Part of a small language model's weights.
Size: 9 layers, MLP 1024 SwiGLU.
Architecture: RMSNorm before each block, no biases in attention or MLP.
Training: a variant of Adam for these matrices, 583M tokens.
Each number is 500 + 50 x the weight over its row's rms, rounded and kept within 0 to 999. Layers, rows and columns count from 0. Numbers have three digits each. The size before them is the row's rms in percent of the matrix's.

# layer 4 attention output (transposed), 512x512, rms 0.0378, rows 287-312, columns 256-383
094:469531473612534426444540396590538515528493527432487523530446572487536504520444446519525480497493536622527492495468492464506465470511487471499442488531559569517539523479627483446606479469441504459601495510433602526481497501509459564448467520581547571586579486468376449588480459489460481500423515459496478543448465480476524517529533573486498496507495481478564509593394540542437472542523
085:496521491551446428490503497483511526531632486524422465493509497415518552549483487501469474461559493542524548511487447467495540457489484438502427499458464443530587416535588520466510515419470439507519518568556375557562563474493476466475508433484625453489555486582493516452505486446410437512434511536460519507449470432497475455520545597556534463461482477493510535507518450418478515523553
085:447498583526569519546431547517457435486470616495507509591598534524467523471498527509486490582431599461452479530520546421568463495550407554514420518548588505471475570405424486549599460500543488409539454492545461415462520456383495416421495505519445546516436492467522615437524400513534494419558453585474538483479497509481509502600485462429472440475556540427522500454444488478562519533457
098:495508527504482502639533521470481471463539423493544485552483467515532493532549560527550479519467511419458474559543503513494457452478614522517547467503572489424557518427510555473518453512521629460443556438541469439459474461604599545485462538557499577484492494491599529496506422499641468442507502569541551466542480420470534483499416468452597535463529578470530431542567494467502505510459
094:483470555517537461422476444521446510476407542519569451545459569561507542477480436487464470552429517477465532452462554543532419532493459485523469498455515512458434458532475480475530574516513396529510435487490478479458438574462503532452555478501443497545474460410571487570468410507440535510517516470483461428560436508421432507602554449493389519507529478537472513484437524531572486445449
095:389537485535552435549454497504458432485499540532494518450464489506512519467516477498541515520478529626555455540494513527523564467578453526517470457421530455494515586519521549456542479447405558495584535339518616506452560543514479433460438494570537508476467543481485517521457488512548443551496486479504538541504518433580520500427507447528620605443507618518559463462479502586600424495550
090:548523553532455473418518454474501556581525402451571487469449454590569479558487493562506499477417502461527528517564523429544518496464439491439531564510444482559420519502461550597480464555455507515561515431476519520408464470531560559604540522489561466547541499507562459562538559443477573474540527478580464472567507519470453552454518448544476531534497513466554500455552486479465500523530
087:515431483486417472543489579544475496519460447408553403575518468496442448596466445506552471516545557419513481482552474534591476409461557486451542395461550515510501476383476605539524458554499551535447541442435537467557454542510560455445420458585447508585505430468471540503416445446564424438546541543499536464447505506468516490494489467540522433495425519403549440458509568448455560471539
097:427520481483490465455474433480450504482541435561465457534483602481444445516460552529531451520544517541431489426551476530561456486457536492480466478465442579518473538533597462550547487483395469453430531560488519462519543534520476406525554454494485500587479534538415482521506462481460391485436437517473506447530489492555422598515550577580550477396493522555538505530461515503525463522491
093:541479509463461462563485532534557500471441589564483531395511483442500478496479430498511507495524434480480513443507510458409571491461499432528436516573492480463576452494450593408491576492463542492553502624574424431556598393518486459469458521453560488361541508626552598482494488559560489517482540561421583561459533526507530469522516569504480508497483416493517535623481432442477478564487
095:449466488472553562461484469476557460478436507483406560574573502521504533516546505550453529481613471430482582543447481520433460567527430455556540448533518512504528477477419467430503499594601445434441421499478502565433520568404500520525484504394381510514426539441501534481667464595419478515484579447470525425500449564423539498531476451466442516483518426604375537558528527448566546553413
095:430555477501580538507496620541559427463399599495433556507484444474486511446549415458514534453470529473496568548531477517418444503542456537515486478548519491489455527490474501505482538473455415580434468394562424543548502534526516500434527447459482621455406552489460552516518298535575424464458569423524462454496441469472513497597426428381499499411493519560437526496471469505490480476496
094:496563461477480440550549559463593546382554473602417474530473472415400477464518516539500513512598426507484379582468541482464433472518581479560458437510449414487499416594503518428494625489516506561497508522570411498458570483554458493524500464500423423468448552626573532435500365606533497491459546529442536465537499539552525442605473425432509563475495497513503444516516546578479516529447
093:553524586437475547518452480589478443503528538512429506542531439450531499443419530517512510512588543466511455495493441486406501531561611545526451515477475529449545522554540458545474456419434533623542530610495409523507516455409489434457478433465537399478591440542549563462466497484564529577498539454460480577452541486569422409476535521578514468518500485450490510474534451472527581473547
096:558556452622477456552492478475583497537500515451575464558549489544525451553500508474470523624518497419483487454443539477566488447493528474629570446520532521516445546466550455530509506387507497575608474391436541452545481465487529410489474460549474485515527487423444500551406466522481525516463534400455487541507517523550539492539390477537425457458497515473530392507523486510411446381535
101:448433546540477494440539555493477532594455505469512458563573443491502444469625423486607430541488571459506484516560510386454411527502481491432521514504586448504465517445516504554453444570486504502461522524443418525590405431519478499475457556512471403523443408479493608455504383490478501534462579475536511486544439596474472530478412458562541508528562476529506457558466416441539543502530
090:567545469479526451449492560512526550444564426514552503445415490504562567539525459582521512493437560555542481524461509520462598474468545513461508507565501487501574507378483539551498513548456573447512453503522569523443495443491507614454541553584622581490614556515524434548475595419508518495542519595481559541541499486468455619494526517557575461549510430491467510539530590532486571553526
089:555386455499549413497543514445455560505529487526565451525588460472468529510556444489503508511477508491497490600562491459533483618441472448546509469403557432464504480487556499504494560562521535493443463442508522576535462520493459458501434480495465517516448527461465417579527451415539580471475609518547594432423496539499466525397459456449512551528546530508518639499529444472552453385525
091:417493529530585492416541451481485552423488453633472547538519543525534571528406513407447473487419526508510556497470586531564511501519373589465515506554542499554498510460555442566527499497517474450565532523496597465424468564536543531505539479463517641465542470470432421482478582487453535434499433444484511466522476488465487646519528470478495536455481477469519466482472489558494505476444
096:541488577537417593476473500504457520578488521373518393555560532526491505494455544501439516499525571450579458519498371505514414551533442555416579469498538477482499529471513507535452456512552491515354465554385433540531547556441463510497566463521429451666535474398486539480522530489513534529550499481475458513442509549441517479442519520444425434517490532517471487461501542455531539437511
098:380474544547540479406525566413454529509489492500494552517484572561517520507545459447524534480447565498502514457511550480485467503473498518374596557505533554490454528505468464556510463527463519495452484468539571431485455515513519585596464473575489601498497452493506538534561466436537533521572490427503564486548511495501480593490433500507588499498513434535536543442468508448458541437508
106:532465519464557427495535557555439614543458575470511511521492461534457491417469487396612534489486552474489479506498572473513484593411560519554446417530499470504522512521502526439524522495505432472517414436543460537582446418569496432490461541512485496593401504571509548406487346511501513451474475541530497557518465482457467467535407453611453566562539514492448557496575546583527493564518
089:628450510503610497511539436386518491472500470568523517591519514465366470473550595471440494517421421476505552465425516493564557642535460571574511496477443490505421430432503472538545508494588568477500550525512602521441462491545447504458550491486428500513502544526552457476570598461506575454529461522616445503515451486529507490472578452532528518485501463453565426401588481521563527482438
092:427476508465490443543473493492517548551550524561544470484493561444505474524606437501585566514522525502495643444512515488433515438406702410528489443550546571495562503470534543515509529528439525436519548507474488475547511520509467538466473537528630456439520457393535506533429454494511495466477562483470483455504543492501489507483401553520467397496572492463500561530475455539478501513619
095:438469447501510499446516586444483583476511477489509473569518641418460457496495434376537505460487462521536425529436520446552506585473507493500515459501589447452537579427547397571557486519566484474440497491459569513509454578413488419468392506502453492552420451479444491454503462454489455439495436514539434506482488467454511597457477487548546422462501563530607447499565555512489475502423
096:513460458500554525488538516456470573488522436564552490523466498527458387548444510552461481354509447442479513561446436520483502494446406515460506477477420531530488496507461490501493450508546466478479506428451545509423494607508424537521558481494524492508442600492471466519511619406507471465514447463482488450474584512443566490329552509480550471433486513499481472487505494406559503482403
# layer 4 attention value, 512x512, rms 0.0305, rows 288-312, columns 256-383
086:456497528495612516579505524471413431492416543481603497494422434584500430556549498497530502555503465481488578501418563476485390529524471518582577454545477474472408532435373477530454504589528559456457408434468539474534476551490484484572547571511428458527463517463509498560481486535590565531507499377502434516563556547569479505487495460460461566549497443457442369516445575535413466551440
089:557535408487431468467586474482510584442564382492492464415382464444573501514489463489539492436579377533516503476564441576458493508413529469446495462414508522410545416532578444453506549511445540603440551484483525614498452530568480548585491528489553499502571494480494474541448503463491482553523515447478508493538537532512499572523560495605550549530372457629477476482544501534499494484499
097:461551464513500544446490509519546519509433498531543555439519568426417581496439517474476527477507544588565434484472525477532505539547434554487487517463425576487441518523476431517454503460512486536584457551459529569505531479407509484482465424463493467514435600469440492500453478475458558524520432440405459467493531607500490459502570602491431484512491466574491520441502475505438553470446
096:504491467515415499567528446486500398470580528582360552483548463472497470450499518527517554545533440499512449521531440538491589440473551453508482599535455532504545517456589524506486449495471579525429610523512554427498517479515487409584436514517495524449519486555488564437453487495464554535458498591504506496442524497555584511474492498554513400465417468460560483472560525514541477574531
095:608435494425575572470533471466523574517491454488522461560541512546486542512462573493464524469513474486466599366451460506566479534471563532488523457545467460472501435491387387445492564518579486446397547627513468530580501487421487589545530533418476470551506500437487408533511519461475547505583454434434449385446479560475543488513545560482464474522440511488546529563520473384424563495481
090:415421443472506532548440463465518448396507525550429503541576531508466502447456505503476519480518481538517474552383485553508538469523533588536425485543504599512623493484575459404549518401599499449416591637474511429615483523491455478470399502493469487474428507495489499469510482480437374445482446520464508523439487430483587479499515538457503551383493515564506487537462548529545428406517
090:511546540488572530458521501479495532439454456562465550456546577519606579495512512469448489453383461604510470505524524549443633513503444474547428553514413459479468432565481411479436582506553499481583478510554493506433473471529508595582530519479519512480497533497609485454583495589453604582500501427524473564537541475535459478501474524387499586623516554658450548549458498591467461463447
099:585522530472549533527580521561501495529438486445582511494577387517523526501566511475475495443450406511571560558549541476508564482550434469494550555517480404502564492515383530405489417515512495506553448512475504562488460453454515572546514483500517508427553486545588459485457492485536656462488496526539500534445482535542590493492517473373460526586487442465439562517529440475477561513459
092:439550505524529536496490601533473488510584471454529462570477516475505432529545465449528540495524552489450517605473502413476347571547520513487498458441537465511466505538538502656461412561573468583482424390448550568481434515468481524440537468535399505551459482459473438550540520516468454587500490487537468459612486478498411536483457493526464460530529525546454532374524565565474594460491
096:540493509589391445472496600607502561539578479473494435400478470509561486473474463474526492562397527528501487423519498424499576486473483516538446549500499509483464541501590483589499480424427482587518550346515473448546441453676495471452451464588560511503647451520515449516428493440545524522518548563562489616508544492579402546505490502570573505517507511429516520392493514562504449542649
098:603461513486395483559485400568458511541538453456556489493522569523469520543443529558443431470487454477453427477480529453574562524532511472435514467429498513493557498515510525515549451501579538485587559567499562462425555494521514482541438535553493511546569436483503446464473517431490613469463512610445580529478495534566472465493551557544522468510574440491564514502547577510488510485473
098:539469516527513547482476470537490466639445489490608508524499571532540552573511498520555496512452564497541624437535462470514544444516526535459606537555514526534542598459481500622483354501497545449554465482447507433503447458463478504464466446539570545520498412381459526534456525386527540523543450496513417590518508492469525552476549613529487449557594494435438580518520439479441479594571
092:478488418533557483440562548481542499533487493525504456446488607540520520512538471500551468554446531509494510464496529525448477499462471441432551483485537531566444492490504556436460533562543510404399403362477509519542450530571489501560563523497465571535401551559420496551569511582506431451526517491497511480583490479427542481514402476394488559547482558507510522566425541540445427572466
099:420417509400566504477465534571459531455440481564404520434500510476470570494475518563482470358521487614554554534505489565472479573525458523408385536462440556463468511594489531515486516617583517455470590615522478536455478598528481516473460534476501503514461625550543461493531483445519508392550451528484488493464464492456445596500590521496554622488512533556488540513467513449577516568447
102:484512467454522494474477428495477480449596497518508507417476517517427568568363512473456600476551473517468455495532505545455572510580535535550444531470465598512586513512501571462463579451566480464556386505515554449413525579439488546518549493543553541535564595556501386541499513456514495484528458624385525574488584448546486429480555480437480489514501539594462498442448580568465421465456
093:443504474471582548522527460398492526516458528437473514491517519464473429505436515410499522500519435459467482523495489510492438547544502536564571473434515486487438512605456434505439511443551503438499517541464537434528529499500542474478473507440425430475344454486554544422544494589564404552548468441457475435572496503483528369522537495487384581436475516530515453426459433472540474482484
092:496575518528447495544516517490385464519451449538501536462435562530471575455489527471462486500519466469548540454545522494503571399576513498509510500543430542445537456437567506505485457482466450509515454550519509443434455556501454550377525522528569524533616516546462512443445516591377401566477496544441364562555546398541433461490526538419509433525460471490511435480456590593487527521479
090:575471442507389485568439443468453492544520545376440516480487450527439436491553554598452476449527406477505511575508429458525533531440559532561535481508442515378479501545452523421615424451435490574413504533477482474565589409522487522534522544520496406480565530547537518502521485490496581523495541481507467558432551489538578422495516521525534497410482463450552526483527531481506497465560
096:469519458481543435520560493484565488426488475552473552407442490500523476514589464525548490596517431487413590427476613517445652370451540445543431510525509507568609393518530485489405564521420495526518457455597484447451404507559463465528436491495587507406473515551470571462483532545429406453447542580556583475526483467465453448525451466474509586496539479467484556607506536566525405589474
099:570479506436486508578484408568535584475509505472470498494493464437438462471438535519494476433499387493503413560468413501489515507495454471596425475576419390473490468561511565513560561455527435504563525511543416545456517511413505500411498499428533487437452532589497476444465495484476491483489492598510518478424472538557494419487600506527372533489512503517474486503565478597579509472482
102:448520479561388589543469411397574389495505443549488457528479493462474574516478499516434506533498443596557459400543455550575582405534490473433570610441569460534493517475464504462479449486545520560554577581494524431402497620433531496501547478575529533443541541502480523558490501531508511497520479571448556356502624468542581552491614486420582380529490485512530425478428508405497494460439
090:438537513513399494454442472509462525516462536472498508431467565466605566496434473542525451492571463542546437518643489546468493327527456436465509522543554525416579531563546490430527481493411473530464460420457460546508521473493513492521480506461505541494561455477460490535497517538429468502424511446463577446501504508453479539538410545451463460452596529534430531534456552447438515529512
092:596519443473513480466510589514494533469460466443530501483523411528513555506444496473406497483497580502474347551468474524442512539541357537474523532431514512536451491558450543588487433515527464534498418520550552505454443547496563458440480491428423465561482447520548428377452498443518473554535414486467479585618494477507466498493543444531536606517387488542493490488456539435485465559389
097:569566499450498435534481428479510425482477484517545548484510361571489538525565507585470538483484455409557530532547411478465521414552497534486480535452426493520464441578456598429487534534409555541607463497555383518480491444523496614489553444474575546488508552498618487514513505451557553551513488541446530449459512534541516420481491519482493596552447425496390554468385408412527553447556
099:542577531489453506509570460562515449466443567509457480506494541551487564450647496505570560602471491493530525461522535485483504483516501478547480522547474437482647461391497450497507543546445491543448445553541456502566523416489522512487416475492566418451582436576486562476569507544499467512442505471520510543457436457473456485493421480465467544556627509460425517476526497524451545520614